config.toml
n_layer = 16
d_model = 256
n_head = 2
n_kv_head = 1
head_dim = 128
d_mlp = 896
vocab_size = 2048
activation = "squared_relu"
norm = "rmsnorm"
norm_place = "post"
norm_eps = 1e-06
positions = "rope"
rope_base = 1020.0
rope_fraction = 0.25
qk_norm = true
attn_scale = 0.0884
bias = "none"
tie_embeddings = "early"
parallel_block = false
extras = ["value embeddings", "hashed n-gram embeddings", "capped logits"]
init = "uniform"
init_std_qkv = 0.04
init_std_o = 0.00707
init_std_up = 0.04
init_std_down = 0.00707
optimizer = "adamw"
lr = 0.00101
lr_mult_o = 1.3
lr_mult_up = 1.12
beta1 = 0.9
beta2 = 0.98
lr_head = 0.0219
warmup_steps = 229
schedule = "wsd"
decay_fraction = 0.679
decay_shape = "sqrt"
final_lr_fraction = 0.0
batch_tokens = [65536, 131072, 262144]
seq_len = 384
doc_mask = true
train_tokens = 666900000
steps = 5046
dataset = "wikipedia_en"
Each number is 128 + 32 x the weight over its row's rms, rounded and kept within 0 to 255. Layers, rows and columns count from 0. The size above them is the row's rms in percent of the matrix's.

# layer 4 attention query, 256x256, rms 0.0634, rows 0-34,128-162, columns 192-255
size [158 113  81  99  80  83 105  71 101  72  89  86  88  87  92  94  90  88  88  92  91 102  88 113  97 102  99  96  99 105  92 114 104  85  96  83  81  89 100  75 133 118  87  94 101 124  74 119  88  91 118  97 102  92 116  91 112  98 114 104 113 102 100 106  97  96 115  95 107 104]
[[135 113 176 101 170 144  98 127 147 110 124  96  71 123 103 150  82 127 110 119 155  79 174 112 110 153 120 146 174 130 112 150  69 100 109 158  84 131 104 149  81 135 166 112 160 137 113 174 119 124 112  84 104 130 163 102 126  75 176 103  93 113 106 195]
 [159  98 182  92 154 128  68 114 110 109 136  85 111 157 108 113 121 143 122 152 161 101 169 115 107 138 170 116 127 155 133 162  76  91  77 153 104 120 118 166 112 127 193  95 184 109 105 180 113 119  80  75  86 113 154 123 126  73 126 116 106 171 121 178]
 [128 132 101 175 114 107 208 144 141 170 157 135 197  81 164  85 146  75 177 136  79 141  77 108 152 115 136  88  99 166 167  75 153 207 162 125 147 151  76  93 179 154 109 131  76 107 207  89 103 165 169 150 114 151 111 155 163 151 135 184 146 152 179 102]
 [101 102 189  55 150 126 121  83  95  94 104 102  90 135 103 136  80 105 102 137 112 108 151 158 158 131 114 179 148 121 136 110 101  66 142 164  85  84 101 156 102 105 117 138 148 103 139 152 104 107 102 116 130 155 161 134 190  69  92 113 144 134  93 181]
 [120 172 102 157  51  93 180 151 150 114  82 123 150 100 150  92 164 108 114  87  99 150 102 138 136 118 105 130 100 186 110  87 106 163 134 150 112 117 153 134 127 178 116 133  63 130 146 115 107 146 134 131 143 120  87 155 137 191  82 120 143  84 154  65]
 [106 142 113 117 170  92  99 115 145 116 140  94 128 123 145 112 112 126 110 138  90  71 106 181 187  60 122 150 114 154 171 120 104  71  82 175 124  90  91 125 124 157 108 179 151  71 103 137 139  97  88 117 158 119 188 112 184 101 101  84 130 169  86 148]
 [117 107 148 115 181 149  75  81 124 105  93 127 149 174 142 163 106 126 118 157 154  59 183 165 168  94 153 144 122 104 134 114 146  56 118 162 129 121 158 152  71 105 123 149 129  61 115 137 162 122 130 101 140 169 160 154 200  90 111  78 177 138 138 112]
 [ 78  76 173  98 131 109 115 124 113 122 133 106 129 127 180 105  96 141 127 163 146  74 122 136 149 153 153 178 142  88 135 126 109 135 171 116  94 137 170 147 140 140 155  57 118 190 103 122 130  58  69  67  83 130 168 120 119 116  90 138 129  92 161 119]
 [111 147 115 122  75 120 151 141 155 112 137 163 140  98 125  90 121  74 122 102 129 194 102 100  67 156 109  96 139 127  80  96 140 171 153  92 124 113 103 101 156 170 111 112 107 141 127  89 107 101 134 167 151 116  88 123 120 161 134 162 119 126 161 121]
 [163 102 139 140 194  82  72 119 109 108  78  83 117 178  64 114 187 114 183 149 151  91 174 139 190 120  92 110 158 119 168 173 129 110 153 140 178 102 103 104 132  88 121 171 115  93 158 157 159 142  96 120 183 145 102  89 170 171 161  82 137 158 113  99]
 [133 185 125  82 119 172 151 143 132 122 166 164 166 129 181  72 167 109 107 137  95 155  89 130 137 116 105 109 107  69 142 122  90 148 156  97 174 152 156 127 119 155 116 109 108 151 113 111 154 170 146 160 150 157 105 109 103 105 118 141  80  75 133 129]
 [105 164  82 139 122 133 132 172 158 155 138 132 153 102 123 129 134 140 133 116 124 185  92 108 131 102  92  83 126 155  95  89 123 154 132 108 170 188  96 158 123 124  95 117 133 126 184  84 125 149 123 166 208  95 120  84 141 178 144  92 160 110 114 120]
 [124 105 176  92 120 135  85 102  78  82 120  90  87 157 124 176 117 141 119 107 156 110 150 167 144 133 173 130 104  98 183 118 149  73 117 151 146 138 126 100 126 125 148 129 118 102 129 110 149 104 138 103  94 105 137 102 160 125 161 122 107 136  47 150]
 [ 65 129 155 125 160 131  95 193 164 189 146 140 108 111 173  96 133  78 112  87 135  85 110  90 113 129 108 221 151 121  66  91 117 122 117 139 111  75 111 108  99 149  63 121  96 197 134  85  73 110 156 106  97  95 164 118 139 103 115 149 121 115 126 173]
 [214 128 118 113  87 135 149 110 170  85 145 162 129 120  93  64 159 189 134 148 229 163 115 123  89 121 114 158 169 148 156  66 119 167 130 114 118 158 170 121 161 197 156 108 127 171 112 109 155 126 142 155  87 112 156 144 121 151 144 145 116 133 104  61]
 [107 133  97  92 179 181  93 129 141 139 162 124 100 149 149  88  95 142 108  94 164 133 186 169 159 128 106 168 124 142 114 102 143  53 136 130 130  77 172 107 102 119 120 182 151  66 109 115 189 111 109 100 158 163 141  95 193 141  78 107 160 104  90 150]
 [113 193  98 165  97 123 161 159 154 201 154 132 133 144 152 159 106 121  86 103 139 203 130 115 125 129 137 103 130  57  91  68 109 162 101 113 155 139 105 132 160 121 155 124 171 126 189 135 127 177 112 191 148 149 122 120 144  98 132 110 119  95 123 115]
 [134 180  92 150 173 166 149 179 104  98 132 177 119 155 105 162 155 117 109 140  87 141  97  94  66 125 129 147 132 126  71 119 131 191 187 115  89 145 157 115 174 163 179  54 109 133 129  81  82 135 122 124 144  94 114 116  75 137 206 154 109 115 131 116]
 [110 138 103 137  86 161 189 199 142 116 140 101 140  57 141  83 116  93 157 187  68 193 104  96  98 131 131 167 179 159 142 117 111 159 162 147 120  95  63  90 128 128  86 144 125 196 180 155  85 115 163 124 157 186 120 188 127 144  70 155 132 104 134 181]
 [110 225 125 153 129 118 137 141 149 109  94 153 154 128 194 103 132 107 133 117 118  80  66  89 110 125  93  74  67 135 135 157 134 159 115 134 128 103 120 149 178  82 100 125 106  91 185 129  86 101 168 123 130 123 115  84 133 123 105 157 118 137 131 154]
 [130 225 164 175 121 105  89 148  98  89  56 102  98 119 128 111 146  72 139 131 106 124 167 141 159 139  50  97  43 110 200 189 129 110 106  93 120 123 108 122  73 107 126 164 106 132 137 125 171  79  87 109 142 173 126 139 120  89 110  71 155  92 160 141]
 [104 122  80 177 104  93 183 209 124 118  59 165 149 146 143 159 143 144 155 130 161 136  55  77 118 123 170 114 109  87 149 128 117 195 104  72 119 180 143  74 141 129 119 129 111 156 178 102 110 145 133 142 150 112  94 160 102 175  96 159 143 149 172  93]
 [147  64  73 107  92 120 173 134  96 188 130 147 161 142 127 115 145 155 126 125 132 127 167 102 131  76 183 150 133 147 137 103 155 119 106 166 152 201 150 103 157 181 128 168 142 119 117 125 117 136 144 122 144 167 125 168 108 140 114 164  41 122 150 108]
 [147 142 128 122 156 181 102  90 147 127 140  80 139 119  90 157 136  91 147 115 138 191 185 131  90 141 172  89 187 135 142 160 122 128 154 106 108  66  83 112 131 116 118 178 184 109 104 159 127 100 117 128 110 152 165  54 153 130 158 112 146  98 158 145]
 [189  92 141  64 109 134 146 111 116 117 181  97 164  58 155 109 130 132  78 163  81 166 144 141 120 167 134 174 174 146 117 119  72  89 134 159 134  93 141 121 104 108 125 120 144  71 129 158 181 133  99 107 131 151 182 134 136  74 145 144 174 173 119 197]
 [135 111  76  88  69  97  89 145 153  92 121 114 153 166 142 117 192  39 140 140 128 117 108 102 129  63 109 114  89 100  83 120 106 128  99 127 145 179  99  69 158 143 121 126 104 146 140 108  90  97 113  77 126  87 126 100 177 119 100  78 125 132 102  91]
 [ 90 164  70 141  66  80 121  86 162  87 107 173 102  94 133 104 125  70 156 119 151 106 104 129 134  86 126 153 113 110 111 100 155  91 119 141 140 150  97 136  61  96 125  83 128 129 143 121 131 105 133 155 101  81 157  74 185 114 129 114 170 122 106 180]
 [141 109 124 171  81 154 108 102 133 101  84 112 143 131  94  97  89  95 176 125 172 140  71 108 152 108 159  96 114  95 168 129 126 175 142 181 118 148  98 106  97 103 111 165 172  96 126 131 135 135 107 180  97  99  90 159 111 154 170 141 144 117 170  96]
 [164 187 157 191 132 121 123 122 183 126 135 111 154  97 141  72  66  92 113 113 152 126 148 141 113 162 185 156  90 144 139  65 143 114  86 133 105 147 184 149 116  68 142 192  91 176 182 160 139 103 142 181 134 162 161 103 117 148 172  95 102 140 128 115]
 [ 94 116 142 149 100 150 140 105 133 152 124 153  97 165 136 183  82 113 115 112  60 156  70 106  88  94  92 194 153 150 101 121 204 117 124 105 131  88 145 111 155 156 134 110 149 234 167 106  36 150 141 130 130  97 117 148 150 124 140  98 114 151 164 145]
 [ 89 144 111 125 164 103 112 103 115 102 135 121 122 132  93 128  72 114 164 122 193 150 135 113 217  39  53 132 163 137 158  91 106 152  89 109 113 192  92 108 121 145 106 154 110 127 107  93 140  94 114 183 113  80 154 135 160  95 117  96  89 132  77 163]
 [112 197 106 122  92  81 111 186 100 132 135 129  96 166 125 150 100  94 148 146 124 127 119 113 138  62  93 156 147 117 109 116 137 141 163  99 147 170 141 138 133 125 147 115 119 165 102 128 148 116 143 142 123  92 173 120 139 101 106 106 155 119 140 140]
 [118 140 107 112 127  98 160  81 150 151 140 123 151 142 124  84  90 142 135 161 157  51 126 130 153  99 148 133 138  80 129  64 119 131 137  85 178 125 118  74  99 131 136 177  71  33 176 129 123 137 160 101 135  66  89 117 141  99 131  95 177 134 146 152]
 [107 115 127 184 108  59 113 157 106 131 126 171 113 153 137 170  74 153 188 136 131 141 117  93 100  94 112 181  74 146 158  86 171  93 177 117  89 140 122 147 195  99 167 136 133 180 154 139 103 115  95 144 147 134 134 183 117 128  94 119 113 209 160 124]
 [ 77  88 158 120 149 146 108  79 150 181 169 162 112 126 152  67 119 123 110 153 155  74  93 151  78 130 140  64  80 139  91 130 169 104 137 135 105 122 140  92  86 166 147 124 136 146  84  89  86 158 123 136 111  90 107 142 133 187  98 167 122 146 133  96]
 [147  98 179  59 153 161 119 137 152 112 169 103 118 133 150 137 112 142 101 161 155 107 127 164 105 123 183 160 106 147 114 151 118  82  88 172  90 161 145 160 136 116 181 103 184 111  87 132  87  99  75 103 129 116 160 142 165  19 187 157 119 206 114 148]
 [132 140 139 123 150 132  57  57 138  51 171 117  98 151 125 138 119 181 116 135 129 135 162  86  79 207 161  99  93 138 115 180 123  90 134 143  65 133 120 142 135 117 192  63 155 130  94 173 108 103 131  78  89 160 154  95  46  97 111  96 124 148 142 183]
 [152 107 109 140 159 170 161 121 157 112 120 129  91 119 168 172  89 157 130  82 108 105 146 185 161 117 100 102 135 121 114 214 109  51 106 160  92  88 122 124  97 154 118 130 156 100 119 135 107 105 136 110 141 151 110 128 177  63 179  96 119 133  86 152]
 [138  68 163 104 149 138  82  67 130 111 119 115  81 141  86 107  90 129 108 147 154 128 175 116 129 153 140 154 157 139  91  92  97 109 147 170 101  74 137 136 125 138 173 113 161 116 103 174 125 125 133  62 136 141 163 105 115 100 153 131 104 149 111 163]
 [ 78 129 167  90 190  92 116  85 131 155 127 152 133 118 158 189  87 134 100  83 195 135 102 172  99 114 135 161 143  79 123 138 152  70 131 181 136 102 126 101 110  95 101 134 110 113 103 148 169 117 138 151 136 170 185 137 104 148 143 125  74 133 104 127]
 [106  87 159 134 163 166 105 101 107 100  91 104  85 120 135 113 101 163 103 122 156 119 184 117  96 160 134 133 162 131 143 159 113  71 126 155 100  88 111 144 117 128 147 114 162 160 113 166 139 114  94  85 147 159 131  72 101  72 166 131  81 124 158 169]
 [ 83  89 142 123 159 119 136  74 120 110 165  96  82 126 133 199  75 158 131 112 133  79 180 121  89 120  98 117 187 156 169 136 113  71 121 186 134  80  91 119  87 111 138 148 153 123 121 169 104 110 154 109 143  93 168 111 130 108 154 113 112 119 138 120]
 [159 113 122 108  83  89 139 179 121 124  98 174 127 114 164  97 183 148 144 146  63  89 137 114 167 105 129  94  87 157 162 107 183 159 134  73 174 146 152 121 175  97 140 148  76 171 117 147 106 117 132 126 154 167 117 130 135 136 105 144 166  98 142 104]
 [149 161  91 101  68 144 174 175 131 149 184 199 154 107 164 106 171  62  89 158 176 140  74 128 148  83  99 124  87 142  83  76 168 208 124 112  84 151 116 134 152 127 103 100 138 146 135  80 139 124 117 121 127 116 114 138 135 145 104 163 146 163 165 143]
 [117  86 188  84 143 178  76  97 125 122 129  65 135 109 163 157  97  97 109 109 152 124 137 153 118 117  92 134 195 104 142 178  76 111 157 128 145 100 112 137 112 161 168 114 173 125 148 161 104 145  92  69 141  85 147 145 130 133 175 105  94 100 112 164]
 [156 153  95 147 137 109 158 164 108 123 100 165 157 120 117  38 127  94 135 155  83  85 103 148 128 109 111 127 105 139 137 121 148 174 115 115 165 152 144 165 164 113 124 152 123 120 104  98 113 130 120 105 100 179 114 126 164 158  71 148 125 106 154  97]
 [ 94 136 130  93  98 126 138 177 186  74 151 139 210 104 133 120 188  90 133 138 118 137  96 128 159 123 149 146 156 130  80  46  81 161 122 118 159 181 194  68 128 158  79 160  76  70  97  79 125 110 118 114 137  76  93  93 108 155 115 112 143 113 121 162]
 [122 135 142  98 179 134  94  83  87 104 158  79  79 164 107 208 103 144 152  97 141 131 154 162 139 105 129 132 143  73 123 108 119 115 124 169 155 113 111 101  70 201 122 141 130 118 112 133 184 118 137 121 150 117 169 140 150 123 174  75  98 111 129 147]
 [168 150  62 131 107  62 181 173 111 120  65 121 153 118 143  94  83 156 155 137  83 108 149 125 180 107 151 129 149 128 165 149 163 148 211 121 152 109  91 142 118 106 109 124 142 165 197 119 153 115 147 179 143 202 122 190 121 159  97 129  70  79 162  79]
 [148 101 189 118 127  97 123 111 181 109 137  76 178 160 126 168 206 127 153 134 138 138 146 150 113 145 148 163 169 190  58  89 144 110  68 150 138 137 139 107 130 149 164 143 126  92  98  77 105 148 110 164 125  67 180 103  75 193  86 101 148 190  80 152]
 [ 88 124 122 139 169 144  91 102 119  54  95 112  83 163 121 172 116 118 159  99 139 133 141 124 154 119 166 131 194 107 172 147 127  72 165 126 140 110  74 106  87 155 126 135 140 142 161 178 149 133 141 139 117 141 143 104  94 100 162  75 119  91 103 152]
 [150 129  93 141  77 121 182 135  99 197  94 166 170 134 121  76  97  85 122 141  91 102 152 128 147 131 154 139  76 153 172 127 162 142  94 140 138 153 122 143 148 113 117  98 140 164  95 101 106 136 139 144 149  93 146 167 147 140  96 140 176 145 146  88]
 [184 135  75 107 135 118 113 190 149  81 172 158 157  68 111  80 148 134 122 176 117 136 117 153 107 164 105 154 123 121 129  58 103 174  92 128 134 126 172 131 142 126 122 136 130  55 136  89 149 115 126 103 146 130 134 153 124 148  68 151 130 145 135  87]
 [137 127 106 136  63 146 195 122 167 184  55 127 136  77 121  66  62 116 166 114  64 117 149 143 145 111  87 108  94 140 131 113 110 162 219 131 162  69  82 148 147 114  92 170  87 157 181  93  91 135 125 122 103 147 137 192 147 150  85 172 127 125 142  36]
 [122 151 103 138 105 169 152 205 155 154 109 156 122 129 139  81 107  86 157 169 135 125 121  89 172  91 113  65  94 121 142 127 160 149 157 125 161 137 108  62 158 115  71 103  83 183 142 118  82 129 188 132 146 163  89 145 139  97 144 153 139 103 136 151]
 [ 87 155 177  70 150 106 186 184 137  62 142 152  94 161  80 153 143 117  95  97 110 165 115 146  99 109 120  82 122  93 134 114 146 158 167 143 148 112 125  99  88 175 137 107 125 163  93 161 101 120 148 159 144 185  81 126 210  87 181 107 144  82 127  84]
 [162 184 118 112 106 121 153 214 124 105  97 170 178 123 118 106 193 111 130 111 115 120  91 121 124  83  93 132 108  98 101  90 101 164 130  95 139 141 140 111 148 103  93 109 127 169 113 100 121 156  92  90  96 186  98  82 113 146  85 157 171 147 154  89]
 [113 128 140 128 148 109  96 112 114 154 243 115 102  94 110 139 128 173 133 159 116 193 106 140  56 141 147 165 114 223 196 160 173 137 104 127 152 127 105 156 140 150 128 121 117 106 110 119  49 149 132 120 144 104 188 127  50 126 115 151 122 144 132 112]
 [118 153 159 142 141 140  73  88 118 114 151 136 128 164 116 133 178 145  84 127 182 149 169 126  92 142 192 138 109 164  80 178 173  93 110 156  53 165 109 109 164 147 162 102 148  87  81 121 144  75 100  77 124  87 110  62 160  61 148  88 140 146 116 186]
 [122  45  89  95  70 149 144 118 128 164  60 126 110 122 169  99 142 127 125 128 116 145 166 111 109  75 137 141  88  87 108 214 154 140 131 146  76 121 138 114 135 113 149 108 120 139 135 139 175 144  96 131  67 155 158 146 156 109 129  92 164 161 137 165]
 [ 93 206  84 100  70 135 160 133 126 138  39 127 190 123 142 151 189 128 133  86 160 134 102 149 122  83 114 110 167  88  44 109 130 128 137  98 151 111 120 158  92 105  80 186 102 139 147  96 203 121 147 129 183 151 104 148 195 169 113 165 159 129 125  79]
 [174 112 123 185  71 125 169  75 101 175  95 134 131  86 108 166 111  82 152  50  98 178 109 190  92 139 140 113 146  96 160 176 164  84 206 123 137 128  67 122  79 103 128 144  85 184 167 105 186 178 164 147 159 109  68 128 149 134 132 114 147  99 129  96]
 [197  91 104 131 159  97 164 135 114 144 127  95 138 116 111 171  84 132 138  62 116 166  85 130 130  89 105 102 128  95 210 125 150 127 144  82 124 157 116  86 110  79  65 130  83 113 210  89 142 161 208 142 119  99 103 148 125 124  90  81 100  67 116  70]
 [173 104 160 170 198  73 160 118 150 127 214  72 116 150 160 161 131 113 132 109 164 119 132  84  95  85 141 145 186 144 213 101 205 134  76 134 145 119 140 153  96 127 144  74 103 140 176 140 170 153 148 153 142 144 117 149  96 149 141 112 180 106 143 162]
 [178  89 153 113 131  82 139 118 125 148  88  78 127 104 148 191 107 125 113 126 158 138 164  81 106 117 161 147 138 216 179 140 131 145 131 102 142 163 112 116 113  79 139 133 123 157 150 127  58 114 103 136 104  65 135 140 112 167 115 141 127 149 125 106]
 [168  96 154 126 144 119 159 141  87 146  49 110  94 158 166 147  67 109 141 119  92 129 107 169 163  66 152 168  68 157 106 170 120 101 152 128 119 125  95 160 145 155  98 164 129 127 143 115 188 111 122 158 142 107 157 136 197  65  87 172 123  90 125 138]
 [104 144 113 133 108 169 214 122  71 102 118 102 154 114 163 141 130 149 130 101  94 159  87 134 135  92 140 102 166 106 183 107 132 139 164 123 165 133 161 153  86  84  81 187  93 171 176  95 151 111 178 161 204 103 133 130 143 164 146 120 116 135 121 139]
 [102 143 153 176  77 153 114 122 154 119 109  83  82 102 120 141 109 119 164 126 151  99 111 140 176  92  97 154 127  74 150  43 145 146 127  98 220 121 142 109 147  93  90 194  74 104 171 131 140 185 104 113 104  74 119 161 105 116 127  74 164 121 112 118]
 [104 189 114 154 137  39 150 114 134 162 151 179 196 104 126 132 177  85 179  34 114 150 136  83 109 148 184 154 127 129 174 133 163 150 166  89  92 118 129  68  91  91  84 136 115  87 173 154 178 106 100 149 142 110 135 130  90 162 158  92 145 128 143  75]
 [110 177  90 156 144  90 123 144 126 156 141 152 149 102 104 194 137 118 146 114  88 180  89  94 143 174 169 126 136 135 129  94 117 117 164 134 116 111  86 113 114 121  96  95 111  92 106 103 147 149 156 180 148  88  93 106 159 187 136 131  88 153  36 134]]
# layer 4 attention key, 128x256, rms 0.0554, rows 0-34, columns 192-255
size [ 85 161 197  99 175  90 119 123 150  88 150 139 123  94  91 163 159 127 129  85  91 155  95  98  93  93 100  98 102 103  89  90  89  97  88]
[[125 172  97 150  80 128 138  94 163  84 172 129 106 130 151 135 166 141 125 112 149 172 119  62  44 195 142  94 193  85  89 102 125 145 131 123  87 126 166 134 162  85 182 135 164 124 117 131 119 132 113 146  93 120 121 112 117 113 212 135 124  99 193 131]
 [148 117 143 100 154 147  75  87 160 100 129 107  79 117 134 160 112 143 106 112 183 107 170 103 104 166 126 133 174 158  97 153  93  73 130 159  99  87 125 141  90 137 173 142 146 121  87 164 115 118  84 115 103  90 163 107  90  73 178 125 103 135 112 149]
 [128 173  95 167  88 131 148 132 118 145 127 167 167 126 136 107 139  94 122 120  85 166 110 136 136 113 123 120 126 135 150  91 143 180 120 104 159 167 127 129 182  82  92 124 112 127 143  82 133 153 141 138 144 117  72 138 142 176  87 107 141 140 176  91]
 [136 152 156 162 130 113  99 135 176 106 155  87 124 122 127 134 105 187 155 126 148 159 143 143  75 144 160 123 164 140 129 131 158 147 144 116  56 107 128 194 128  93 161 155 163  98  97 157 145  88  91 112 117 115 169 108  90  71 168 137  93  93 125 126]
 [140 154 117 148  95 117 172 159 131 143 139 145 189 145 123 100 129 121 151 109 106 162 100 127 131 108 127 103 105 127 137 120 159 182 110  90 129 164 138 125 180 110  87 132  93 118 158  92 123 144 173 165 123 146  87 147 154 188 109 142 166 129 150 109]
 [151 164 193  88 104 151  90 116 172 122 194 136 109 124 115 131  89 138 112 120 113 139 155  70  94 189 164 104 203 163  87 116 126 137 180 108  77 129 113 116 133  97 185 110 130 165 173 145 137 145 123 145 101 136  95 111  81 139 180 100 130 183 131 103]
 [191 116 151 122 123 150 128  85 126 122 172 126  87  90 145 128 133 151 116 118 164 168 126  74  74 179 133 109 192 126  74 130 127  96 132 155 123 132 124 110 145 130 148 128 114 141 156 164  67 113  96 101  80 118 100 120  70 106 174 155 118 158 126 148]
 [133 103 139 142 160  97 113  86 144  99 152  99 108 161 142 128 126 158  94 120 147 118 150 124 116 155 130 137 144 132 130 172  89  78  95 154 104 115 121  89  85 142 195 122 108 102 106 182  82  87 109 123 121 112 198 147 123  97 159 140 124 133  96 158]
 [138 160 113 166 118 119 149 135 103 160  78 172 159 132 125 107 172 107 117 106 105 146 105 151 135 109 140 136  66 125 154 163 118 164 125 100 158 168 100 136 123 110  69 138 122 150 113  72 164 185 170 157 171 122 112 103 164 162  73 122 142 114 162 100]
 [138 193 103 155 141 136 138 120 173 158 116 145 128  54 155 153 134 119 101 148 120  79 100  46 100 150 137 119 140 135  52  77 145 156 150 176 105 114 102  94 154 113 108  75 158 150 105 169 168 158 162 158  81  96 136 113  59 134 102 141 172 159 121 117]
 [ 66 117 103 185  93 113 183 175 119 138 107 141 183  89 150 150 135 101 153 150 100 157  74 181 122  80 127 109 130 119 150 172 128 160 140 105 180 152 130 157 149 128  65 132 124 143 120  51 119 153 183 144 152 124 107 135 169 154  89 120 166  69 127  97]
 [112 168  97 158 160 158 159 156 127 147 108 171 170  84 156  95 127 102 124 148 121 173  70  98 165 110 157 124  91  80 135 123 150 171 154 132 158 156 117 110 144 123  68 100 115 149 104  82 131 156 158 142 119 144  88  99 121 187  78 170 150 106 167  95]
 [113  74 151  95 149 144  82  95 171 105 156  92 101 132 140 123 103 126 149  97 110 106 174  96 126 159 154 105 140 144  82 110 111  96 108 130  96 116 122 148 134 128 185 155 166 154 112 208  97 110  79 106 122 101 154 109  83 117 162 123 132 135 139 161]
 [ 92  94 123  86 145  93 117 111  94 121 127 124  94 141 142 110 175 147  99 114 125 142 112 152 104 149 130 118 127 103 178 113  92  91  75 100 169 187 199 125 119  88 135 132 147 114 145 131 149 155  85  76 134 212 169 136 143 100  92 114 125  92 137 149]
 [130 164 131 108  94 190 122 122 122 149  88 140 119 138  84 135  88  81  70  84  82 142  85 113 156 112 125 109 137 109 106  76 168  91  96 161  54  99 113 113 109 139 145 109  88  82 146 180  98  46 100  86  96 117 140 138 127 129 176 138 135 173 152 139]
 [133 117 158  99 172 104  69 112 154 107 152 101  88 149  91 129  91 139 122 120 174  97 165 116 111 139 150 133 152 175 121  95  85  89 103 154  78 123 135 167 113 114 186 107 148 120 106 210 121  82  76  68 104 134 157 130  86  64 159 141 121 136 102 149]
 [107 126 100 169 109 130 171 177  72 120 102 145 169  90 136 122 168  99 168 168 126 170  82 172 127  86 139 157 116 114 189 181 136 136 135  92 160 170 126 151 171  98  60 119 114 167 142 103 174 160 168 173 142 143 119 154 163 177  95 155 161 123 177 107]
 [110 129 143 165  84 148 184 150 144 191  99 141 194  89 179 108 173 115 138 144  87 149  67 107 155  95 122 117 103 112 146 168 100 183 135 102 149 133 112 155 161 126  67 158 134 135 150  87 116 161 130 175 142 135  93  89  99 190 111 174 134 136 169  95]
 [ 81 158  95 175 152  81 122  93  89 117  63 172 199 112 160 122 160 109 123 131 130 168 112 152 132 149 127 122 119 102 115 132 152 123 150 128 173 185 121 150 148 146 126 116 119 155  97  74 170 154 147 124 141 113 164 134 139  88 115  89 168 118 182  91]
 [152 118 107 131 165 181 153 170 118 118 168 147  63 176 140 134 159 111 132 165 157  67 108 153 126 103 115 135  80 131 114  72 111 129  72 143 161 157  78 151 128 114  86 143 138 134  69  75 169 141 160 150 171 169 139 135  97 101 125 141  91 121 120 107]
 [167 121 100 142 114 105 126 167 130 199 152 151 193  82 134 101 123 163 124 151 113  70  78 181  84 120 153 185 104 113 167 117 133 182 133 141 146 144 156 152 148 112 106 130 159  88 104 131 140 195 179 124 110 139 159 185 111 133  85 118 157 128 155 114]
 [ 87 166 111 147  94 117 155 141  85 138  93 134 153 129 136 118 155 121 150 110 105 180  56 145 155 100 110 135 122 115 132 130 153 177 149 121 140 150 107 162 163 141  90 155 123 138 125  94 151 157 174 179 148 119 128 135 151 171 123 132 144 135 163 119]
 [192 122 150  98 104 150 123 103  63 126 119 129 128 140 181  92  98 106 151 161  64 126 169 163 135 193 139 179 161 103 113  91 108 148 163 114 104 139 107 103 102 123  94 158  83 179 204 139  81  73 114 135 129  99 139  88 108 121 154  91 102 104 124 130]
 [160  80 110  81 159 186 114 131 100  91 122  69  64 131  86 179  64 175  88  85 176 148  97 132  85 140 143 183 135 130  93  90 120 119 111 183 194 153 136 145 136 156 128  98 152 115 132 160 109 150 132  91 170 137 127 178 173  62 129 138 147 131 106 203]
 [ 71 165 146  71 200  89  93 115 139  93 104 154 116 168 133 187 129 178 156 164 136 157 118 163  88 103 129  93 116 179 110 137 170 115 119 112 120 109 137 119 120 139 148 103 124 117  91 131 128 183 132 144 126  84 181 183 118  86  74 123 114  90 106 145]
 [ 82  96 175 132 123 165 154 104 128 105  79  57 148 100 125 156 132 156 129 175 163 116 126  99  72 110 146 119 121  48 144 135 124 169 150 177 145 100 156 130 139  92 101 110 159 132 133 151 107 165 154 168 116 174 117 125 166 174  76 107 164 188 158 123]
 [118 166 155  90 160 119 157 158  96  76 116 114 166 133 124 178 125 183 114  90 138 160 160 120 178 140 150  63 134  94 182 152 178 142  86  83 103 178  93 147 138 125 171 191 135 114 123 139 174 128 110 160 153 121 105 188 185 129 100 109 186 145 153 100]
 [200 191 100 125 172 154 129 119 123 144 125 168 133  96 160 102 106 126 174  80 125 168 138 125  94 169 151 104  67 126 141  43 151 186 114  76 115 116 161  95 138 100 133 138  98 111 123  49  73  95 145 135 128 158 128  87 148 180 179  91  87 132 122 160]
 [153 127  59 133 205 135  77 114 120 133  54 132  92 220  74  79 130 176 126 114 128 162 165  58 155 100 171 130 127 136 153  92 120 124 117 113  92 105 135  77 119 171 154 111 120 111 162 170 114 152  96 143 150 104 117 161 123 125 158 139  80 103 141 162]
 [101 135 105  75 188 151 121 209  57 150 191 160 119 159 150 114 244 143 155 136 108 103 149  93 109 105 104 170 197  73 116 133  63 148 108  82 117 156 130 142 103 103 117 176  95  89 192 154 200  88  66 152 147  91 152 108  93  99 152 154 128 123 111 139]
 [ 96 139 122 176 104 166 108 155 102  93 104 142 150 139 129 182 108 158 125 146 144 183 130 121  87 128  94  86 100  93 106 144 145 179 165  91 104 110 109 153 158 160  95 164 116 123  95 131 151 101 188  64  61 163  87 148 120 143 115 126 179 144 119 114]
 [124 129 128  98  66 138 154 153 160 130 112 145 140 113 125  90 149 126 156 121  97  91  79 136 123  82 138 105  82 131  85 140 147 173  74  90 145  52 130 135 138 150 151 162 139 164 133 104 150  97 123 124  82  65 123 131 147 173 112 133 109 141  95  97]
 [204 136 138 129 116 169 169  64 134 161  24 136 115  52 154 163 165 175 144 151 113 180 101 142 174  89 136 106 173 110 119 160 111 128  98 119  69 137  87 122 142 110  87 114  89 145 120 129 113  91 153 121  94 125 120 127 129 113  98 169 119 127 114 135]
 [127 191 151 140  88 132 101 144 101  81 153 143 147 141  93  54 167 137  92 135  87 125 143 159 137 165 155  70 158 144 141 127 115 130 115 152 136 101 121 168  88 165 167 139 102 150 208 139  89 136 126 178 111 118 135 107 171 149 102 148 116 116 116 124]
 [149 152 135  62  96 132 134 149 114  95 216 111 135  86  99 160 163 114 201 156 139 183 124 118 127 149  88 132 129  86 227 129 178 139  64 104 154 155 127 137 116  57 179  91 102 127 191 147 139 124 160  94 140 148 148 107 112  82 122  57 100 160 124 167]]